Weights of a small GPT-style language model, trained from scratch on English Wikipedia: 3.97M parameters, tied embeddings.
Each number is 128 + 24 x the weight over its row's rms, rounded and kept within 0 to 255. Layers, rows and columns count from 0. Numbers have three digits each. The size before them is the row's rms in percent of the matrix's.

# layer 5 MLP down, 96x256, rms 0.121, rows 0-95, columns 64-127
094:134095066091126146124126126100122091125139106179141102175131134112147143141131110141139110100125116143121124071129154135087103100150121122160131112122151177120087109112132112136096127130126145
110:139139135114123102106177176081140070085165143139155160120106134140147111107149145159169124116136131092119114135172172098108119114148112128115097157099154137094133122126158137116134130097084089
109:151107143113120149091143152141130138133168119189124126186115119118093132107118109089116153155127077124144148154131089129119125167135164167139150143129181142117112142108161080131127116116088163
100:171118159102135136129130107120137165081130131089135117127140134133147187146196161150134141138123144118155139094107168146152127127146128115132110130116112099138127140134135107090153098110125125
097:142155130133081120106079139125167132104133151116172163101149098137109138095117119118141153117159149110164121094141130108188121113127100119142129130085130103129111123112151169131108095088151131
106:104085131190156132142140170099087119146130130136101123163167120119149106124148162158115128089152124112138148146123099152104109087110133093142174102123120131109137153131138111120156163185115138
098:066113137146078097110120141137165168077145106154143110127140141097097177135165120096106133134148123118127133124159151133121152071180118069146118183134163104101143121119083098182137132120107105
088:166140161126128088096134122126144170091101131162136132135109153152142132119111127136088136127149150154146118157166121144166142147134088129126102113137121098110133146183081126140154150146133128
093:131127123122173105097174141090137130091111120144116099160107119151160151131116118123116118132101135171134089108167163155093138148151105070099077134135168109093120125110131132105171116119093138
086:139148140127106118116157110105120101108153125157161107128162134119130119090102150152134135127139120148168130151136145147154140108110165155155110121129134098121099141121090146143126098190151116
100:107125117149150108149109110128156116151121136155078106116158107098118130126098083099107154103109124151090101085159102093125127093123116112179115142171161126108161114144111109120162111128138117
104:123117129107135107136120085133153123150138121109172141146113084156154130129105086121127101155120199127122171132187103106113123135115124137111140094137159099099131115118134152124149162127103148
103:141097102109110145164115133136121183148154159159128135117109169100113113150097124170125078127135121123128097132106113155212140130148133127162133156105139143199077129104148109146145119141154125
138:116152161160178099210145101124098184112154113122132092130163150107128142094107108123110133124134156147134160088162133123083152120162072129109131140136119114125165180099109089116172125149142121
089:114148125127099112072145118141155108126114126151096101137132112114147111143132106115115166134090116112108153093179101107158100127103150059136137132113139089155113146110111120102148150130106112
104:121098076157122137135173186124126101142174080136100156143115123159162117158085118119162111097125142122162135126126125144119124092108102099183108146086123150101138149116132117118173143139149163
106:150107135103155105162140157137147127141140106161145082115159124101135143089113101113141155074140136111144098140112143158183099105133111123129089050122145094175119132149142140098150118099129116
088:105123096118139082128098132145176119126104133103140138145133090178118149122118153118155133099108103155158128119095128165121063125149160110113113174131119153156123146124131101154128113105134147
099:118133170088136088161142108112126137113156160126160094134084151124118157117142094103106061125142157126130103132104136160178135106131135108119107114144140126113175135124149126158125141123081129
095:175139107098092121137100175108167103159108135116139111109139142143095144153157102137120114138125125105132103122105131159117106149119140129131115136146173102139123160124131132151122148133132164
107:097099072123123107158124115146125122141119119103182132104144112139110092125137120113164168139150133078122096136117122137128126187120118141100174146162127086121139120131131130117117126132119098
101:094071100136139117121116124096147134125112134089151148114126138106147119161134129150129137141131138120132072112119175146099142154133141136130130129135128136144158096141160148163132142164084186
094:157124145161102079133110127163121141108139147116154101087126109154140132143084174096114146142160075145166113110130111107118152158123114141129148138116142152144126124103112105113127081094099198
102:114111099136087155135134125145132164151128171132128172120117177110117108144140116133138127135151149083153124124165125157086142124104120142149157126160089087110123174125127086113095116120112163
104:125125153113123098169123096186137109112127122116114104151137083121144180099127116131124129115092132096142106148111126141122120094073155109093140111109166109143120127147109113155114105091127115
102:130122198116108128124137126058160113090132151138164105114085129101144178123164146093107108113091118130165124134146169117138124128130105157134133138119137138149136106127139119133107082133114139
105:096174155132121081161134159171116163126152080127142113111100144091095129119159098106109141103129141188152140141135129127117136109114158088141163145175104135087157097133139131093132153121148141
098:129155107123132109103155143123108134132117109119106129110125137157158154110133192133124137178144098125094120126104129104091103076130140128119145114120111086121154105136145086093148142193134115
092:133095170100140140145125105145150106137134117195109120159117126095139124089149120158103082126101121142131127107150117125146162120138108127141110123117143113180119157126123162146136092108158154
101:158103072101056155138102119148145157152125150133128137139137125115115112112128155110114167141142159104153099145121141124144146164120192124102126117160110148126105126122134127109120139121116124
099:108133155091143151148146144128138167070107098136128111147136107140162116093146116189079151157128109148144144170154140136155162130141117125146142173102107123163068114121091162152102081134133106
095:102094219102125121111116104106115139153110132129117113149159100144094141095165102117114122099114119087135161147134133080123123114138108149094125103127142124148113148105108104152110128129090160
094:135158130111103148117116131154155172159117178108143118137117150125123123125172140145124086153139172113125125174141145148115138128120123104139135146111127116154125158110073150118134125151142165
104:170130159147168112071102116144114130149151135141092134078168122108117120170148124126099102151184113118167132139152084143119146123108143150114145109158074096120150111114159103136124080145109130
104:094098082091102101124173119137151144121114119094129156133131117167162067113150151122150145104139092155140106118191112148150136135144087094147167107092137102096145142078128181129129108110130133
104:103123181135121111100116132123114148161119131114134137067110142126156114144166181136146120128118149128110153155152110106111128139116154121111078133132134095111115130116121147097151134133159118
101:106146124179171129117125123160153122125147135163119133127113160103108178123125109123093089132135164149126142149156183154122102114109113120118104092123133144107132083132124107091096133131151149
111:107140156115128133090129106137152141101102141126116147168148114123108110163129113137116167151150128175143160147148116077195176118071145093112152139111136175097134123099142122136136097115107101
112:114094125154119133110101123157107120153094109147118145082128132127141107141117094083158085123153135136159144185147120128168126179117124127121145109166123147124180120130071161140125124097147139
097:149124132124143174157160143117110105137123135169110133133114145151115133169106139135162138155088138139121143146099120141130067128102167126144088113187124115157142164168146128124125092108106100
105:172113172158126137138089134090161114143147160133151144117135141077145127122150116111127135142134135107138130169133115121158143131128145081121190147110084112096169108140120136144139132161131119
102:120136148150153176128108126105103098134171171109112138134092143098184141166040111081112136125107132093117135143130121159157115115140153136135143149139161152109141135136104131184112136106115154
090:098142142150124140153083132110130137139081126155142156140118118080070108119127190160130115111132128113148192132141141147122125129123101155135129171118112102170159125145102151143139134122122070
096:151123125129100133107126111132097111104135111125196141120139105153163103150111192105113102111088124119116082131130109117149116127132143090110144072108148086114114130165135131129106128123112127
091:127133114124144139098166129126115125098141088098121131115118154149083109114097150118105163141104131114121091151121169159138144148132058078135125168199110162100123153158105138122123146110121115
103:144113105146133131166140115094119131125133140133099158132119162085167148153115124113124092128126158103093172157110063116158096116153181116164143108155134131157124093156094089123166137136154128
108:118128127131127123148125101163125141151150140143095105166134087157096136103139093162163120109113162060151118080115137108123078124121149156121129105134120161156112136094076136122132168095126125
099:149112138141100119135128097108067094122099118148094112124096151114118124082075131174132106091062121156102116111103139114126114106092117100100144118113130056134162090141115134101109122121144143
091:135113081127110127125147113153139147122076117140089161125083173160116145139161160119135167120138100119094116103141121112152117157116121149131120123111131118126131113103124153147079061093112129
111:123121112145137115093157165097087141170100127127113198142143153100083102171120104147115107104153182071113119140111132143129109101126112110132106121134136100136117147156089092163147182128116129
095:162126162194128137119099115137136168155141133155065138172132156097100148150138120140085120107142157105114094149091112124149111118114126102168117163075129117146111112097125152119154146136097174
094:155115104113126117165147103179141109135161122172161103149145114153101111113039137139120145171123112108142154140123124150085091135158160172142118120127114123152108148090095107124149088114103160
097:212130166150131138143153085128107158129149115102157139126111151111109102129098118134145152150133164129149139151110109147109122104113110166121091120131112135136098114145145134154123141138141071
103:123125143127163112151103132130123116151117101097111157110108104172101127136138108163130120080116161136175107159097124116134136114154115150122150130145089176105115161134112110130117156133127078
104:154085137074083149084141117150100110141157139130156129138111132164125111135085158155144124112114097119121118182107112152146117118109156173114088114120121120110094115146140133127149147126104121
098:132121140127144076103071092098090098142159165097167138111139130117155128113079118105127123128125134121138159142150114116132128101111141127083163137126117111111124111167068133112135149143116137
102:147117168146150146139156108107121109142150140123140178131136111152134113128116106111139126142098147134115159177136121143133123123141135158136176129109139135112157119131130114136125197137167114
108:131147096086137063151137155120175134091157113104121085100135107147152162131150142143159177159159100176137135086129119137144154182124136070110127160125157147161132129140114068142158079147145111
102:109119073121106110154125102157133093138107131119142122153144117127135131171125098092184142079123124132082119132108104112147118122082123137123154126114113093130153147137151134110148100126157137
100:166138104138133102147135151107094099154100107109111114134145146077130128115153116124142138082130146141122152130152145133140095125091147119120132142165114142144117186081115112119136127121115125
097:130071127115105154126134110150129102054156144125116106144093118143161195122128185122134124149086142132078163107130115128118121100149153112121123123107146106146106141145125155134137181117134114
093:121133124114117160133130139156102144123183150098173167121114110191140129113093172105138087154121100076138165126126156109128145132150161144105129102109132159135156096086163100177129122115143102
097:126148115144168098138103081126107138105123119144136150151095132136067161161142147151141108095131072096126112113105145130120098124105060099110139113125120132121157154142114128146112113104113146
100:079143131109137127151130151136129085119120089122136131157129146128107167128157119132131102168105129122144130145115149155118143128146147111114118132118117147124104106140144112110146146155093103
097:105081125113104154136146115099144136095177114155116095130116180129137119114169170135118168172090110162134105155128128133157108124169101090143109110128119134161130130140149148121128098076120107
101:142119126139132128170148109104133130110130126113093125148143138143104122095095085157133145096144158100170142116109085160112142119178114202160097115154159111144075167122134094154143111109114121
098:153131107140140101137142113136109118111149106128136130100145107143124104168112169102116155148136142126118127104120146089119137129176155123138126159099149133135104118077123129123159112103117068
105:109100067112130131137119136113110131146127120094144103159134147109175145139109113131132113097090131131113126093109122136159108083117131119158118149154168167129119158147137126159135155174147141
100:114106121100165109132154124148160174150159112153132160142109129124081128128127107120124103161156131122086140117171104125214127146107141131112160107177129129147151155126139176133108118106120098
094:129110122137136156170090143117130142096149101137146134129137131162112119109097112167080127088115166099126149071141148095147142177147132127116144121149154135155104148133115138145089133157133101
091:172123048143156124143088153101130102093151098201145143139164118129097119127160136139140028149144110130150127144095151106127108134166151112130091085153111132112123130161135087104116196149162173
108:124090133098156113112144146095136106137201146095111086103107121139154120149174134156148136142113153129140104067144148153112168147133140097117124142149126143120155081148150098104139108135106118
085:139147101168087177136114155151111119140133133136117110114150091119144092147122151107124137136121115135116070143113096117138159131081093159084107108114140122138101098112104121147090136148140118
094:187113086110107151076144133149153110106095136125113133103148178090142150171155142133118091127157135119097158128156140118140131117111138168107115087126101137150123092160102120102134103126092095
101:147110118137116135152173091099153157128105122113143164107113136121139122111150127159120100127108125117116133121132130168051122149114104099106115160134111082195133111161154136108092074142114135
095:110124069139106151122112185126167103124139161143127158140138101127119114141132120107151152166113101148101166157119132091123129163148133123161155112123140100135110133158098131072130151065137135
098:131133127159156143176121141098114118107105097106111133117104087164155123149107177130153124128142086149168111146159141127094070074079118112119129115122149138111126144081118106128135093136128138
106:142113123101095117143131100140139113139143103130139124079145174103125120116123131132143152110138123129125113164147085130113094132108137124122172128131121143139103133140107171125125114122126113
093:146112134112158140165130121115117125108128158172155136109155144135160152125111163137072113109120117160116156126121140101162178081167131171106095129114114161116114150121155103160177098186126091
095:097123137112110129120124179107132154176113150108120096137106144096103122102128093150086167109113101111122121121130139151147105129177170106128123117117135108089097109096102144103087118107150122
091:116161127107148134175077139132087098118100130120138119157161140076101160110170133152092120136132122177144162127072155077168151131133160115129088135116090112143153161128123100136102152144128105
098:106121149126112138128155128138102104154137150134132136134135099173121128156130148148154107126110151184163137131109153138114132152135145114142139122147083134093192141119131136141161129099142102
098:148103093110160128101110083135117151125133108116139118141142121089133155144137133133174100157138133123120149132120148137083133171112118145085169113094134161141111147119118106097081146102087132
092:126158122099119119118077120116157079124115176085101109131127135122127124117162089156131088116123096153142109120146120122123128129136085154142129140128124162117119134140110140124123085101116117
095:174134142146090103116155135127157133173154139120095153091135114162171143124128190129121127151145097155143147120059134120111149122103150154175151156131130142145140141105158135119137094105140108
094:131107157145145175119115105150140099125183162114129173148092149143126142109145145172134119154115121127113149165108132156087145122168141121120096126153120186084125125157126121099155118085105156
100:121129141134113142136142107136093131120097080088117111127145139126143150122107117108111126191117114106161143120132098112138207144095144100132121124123185126100103102150105127125118089119104133
108:156157183103131118130133062141109141153136094128156115125143123122186139090134110136149190067103104115127137154150119119067141148131130147104131121137115079132117160107123139123129116110148114
115:105116121128100098104119144093098188152166138123121123123098096134126116132119102160131145178092102142129113119096114120118117108112145159128160114138140138115088137129160138091095132121138100
093:080075144131143138153100132114131135167168138149125132121117135065122166089107112099138136140096159072120166162130113110136116089133079133106102076105149128111105147138185128117124133135106157
110:114089140107136115099122117195180138150136100158115147084086120159134071134148125115153153157128150117083141058130123129093108106100187132129108115127129118118121141131154169086096125120101084
099:087100100150126134132177137132120120112153102137140162140147167142125139123105120128139139083183114091117101165130139148078130144106144103126104151167123143142134148126146081131117122083116143
099:098153116128118171110129159107120101174126118104105134121117093156134163141095123129155097170117150141128117164131138136183125149115140157115088108154142163134137156113128102171164119070117099
111:122119094146147099124149146091107167158150122169121137101133140166132137133125111133112123133176134144212119109091132103132114114111131108182105092100172166173113125115132134131110101122117125
096:138123167117138115136096089125150106123083146105154144090196107107128110119154138169103137113138127163154141134134129133102162122105117169125140133152138118117130117151138125098137140165112095
098:125091122082108066098136128134130133120102112163110085142135150159112100113137126109138171144153132125123122095161120094158125153127108115130127163130141124170151129107081148121109098093146151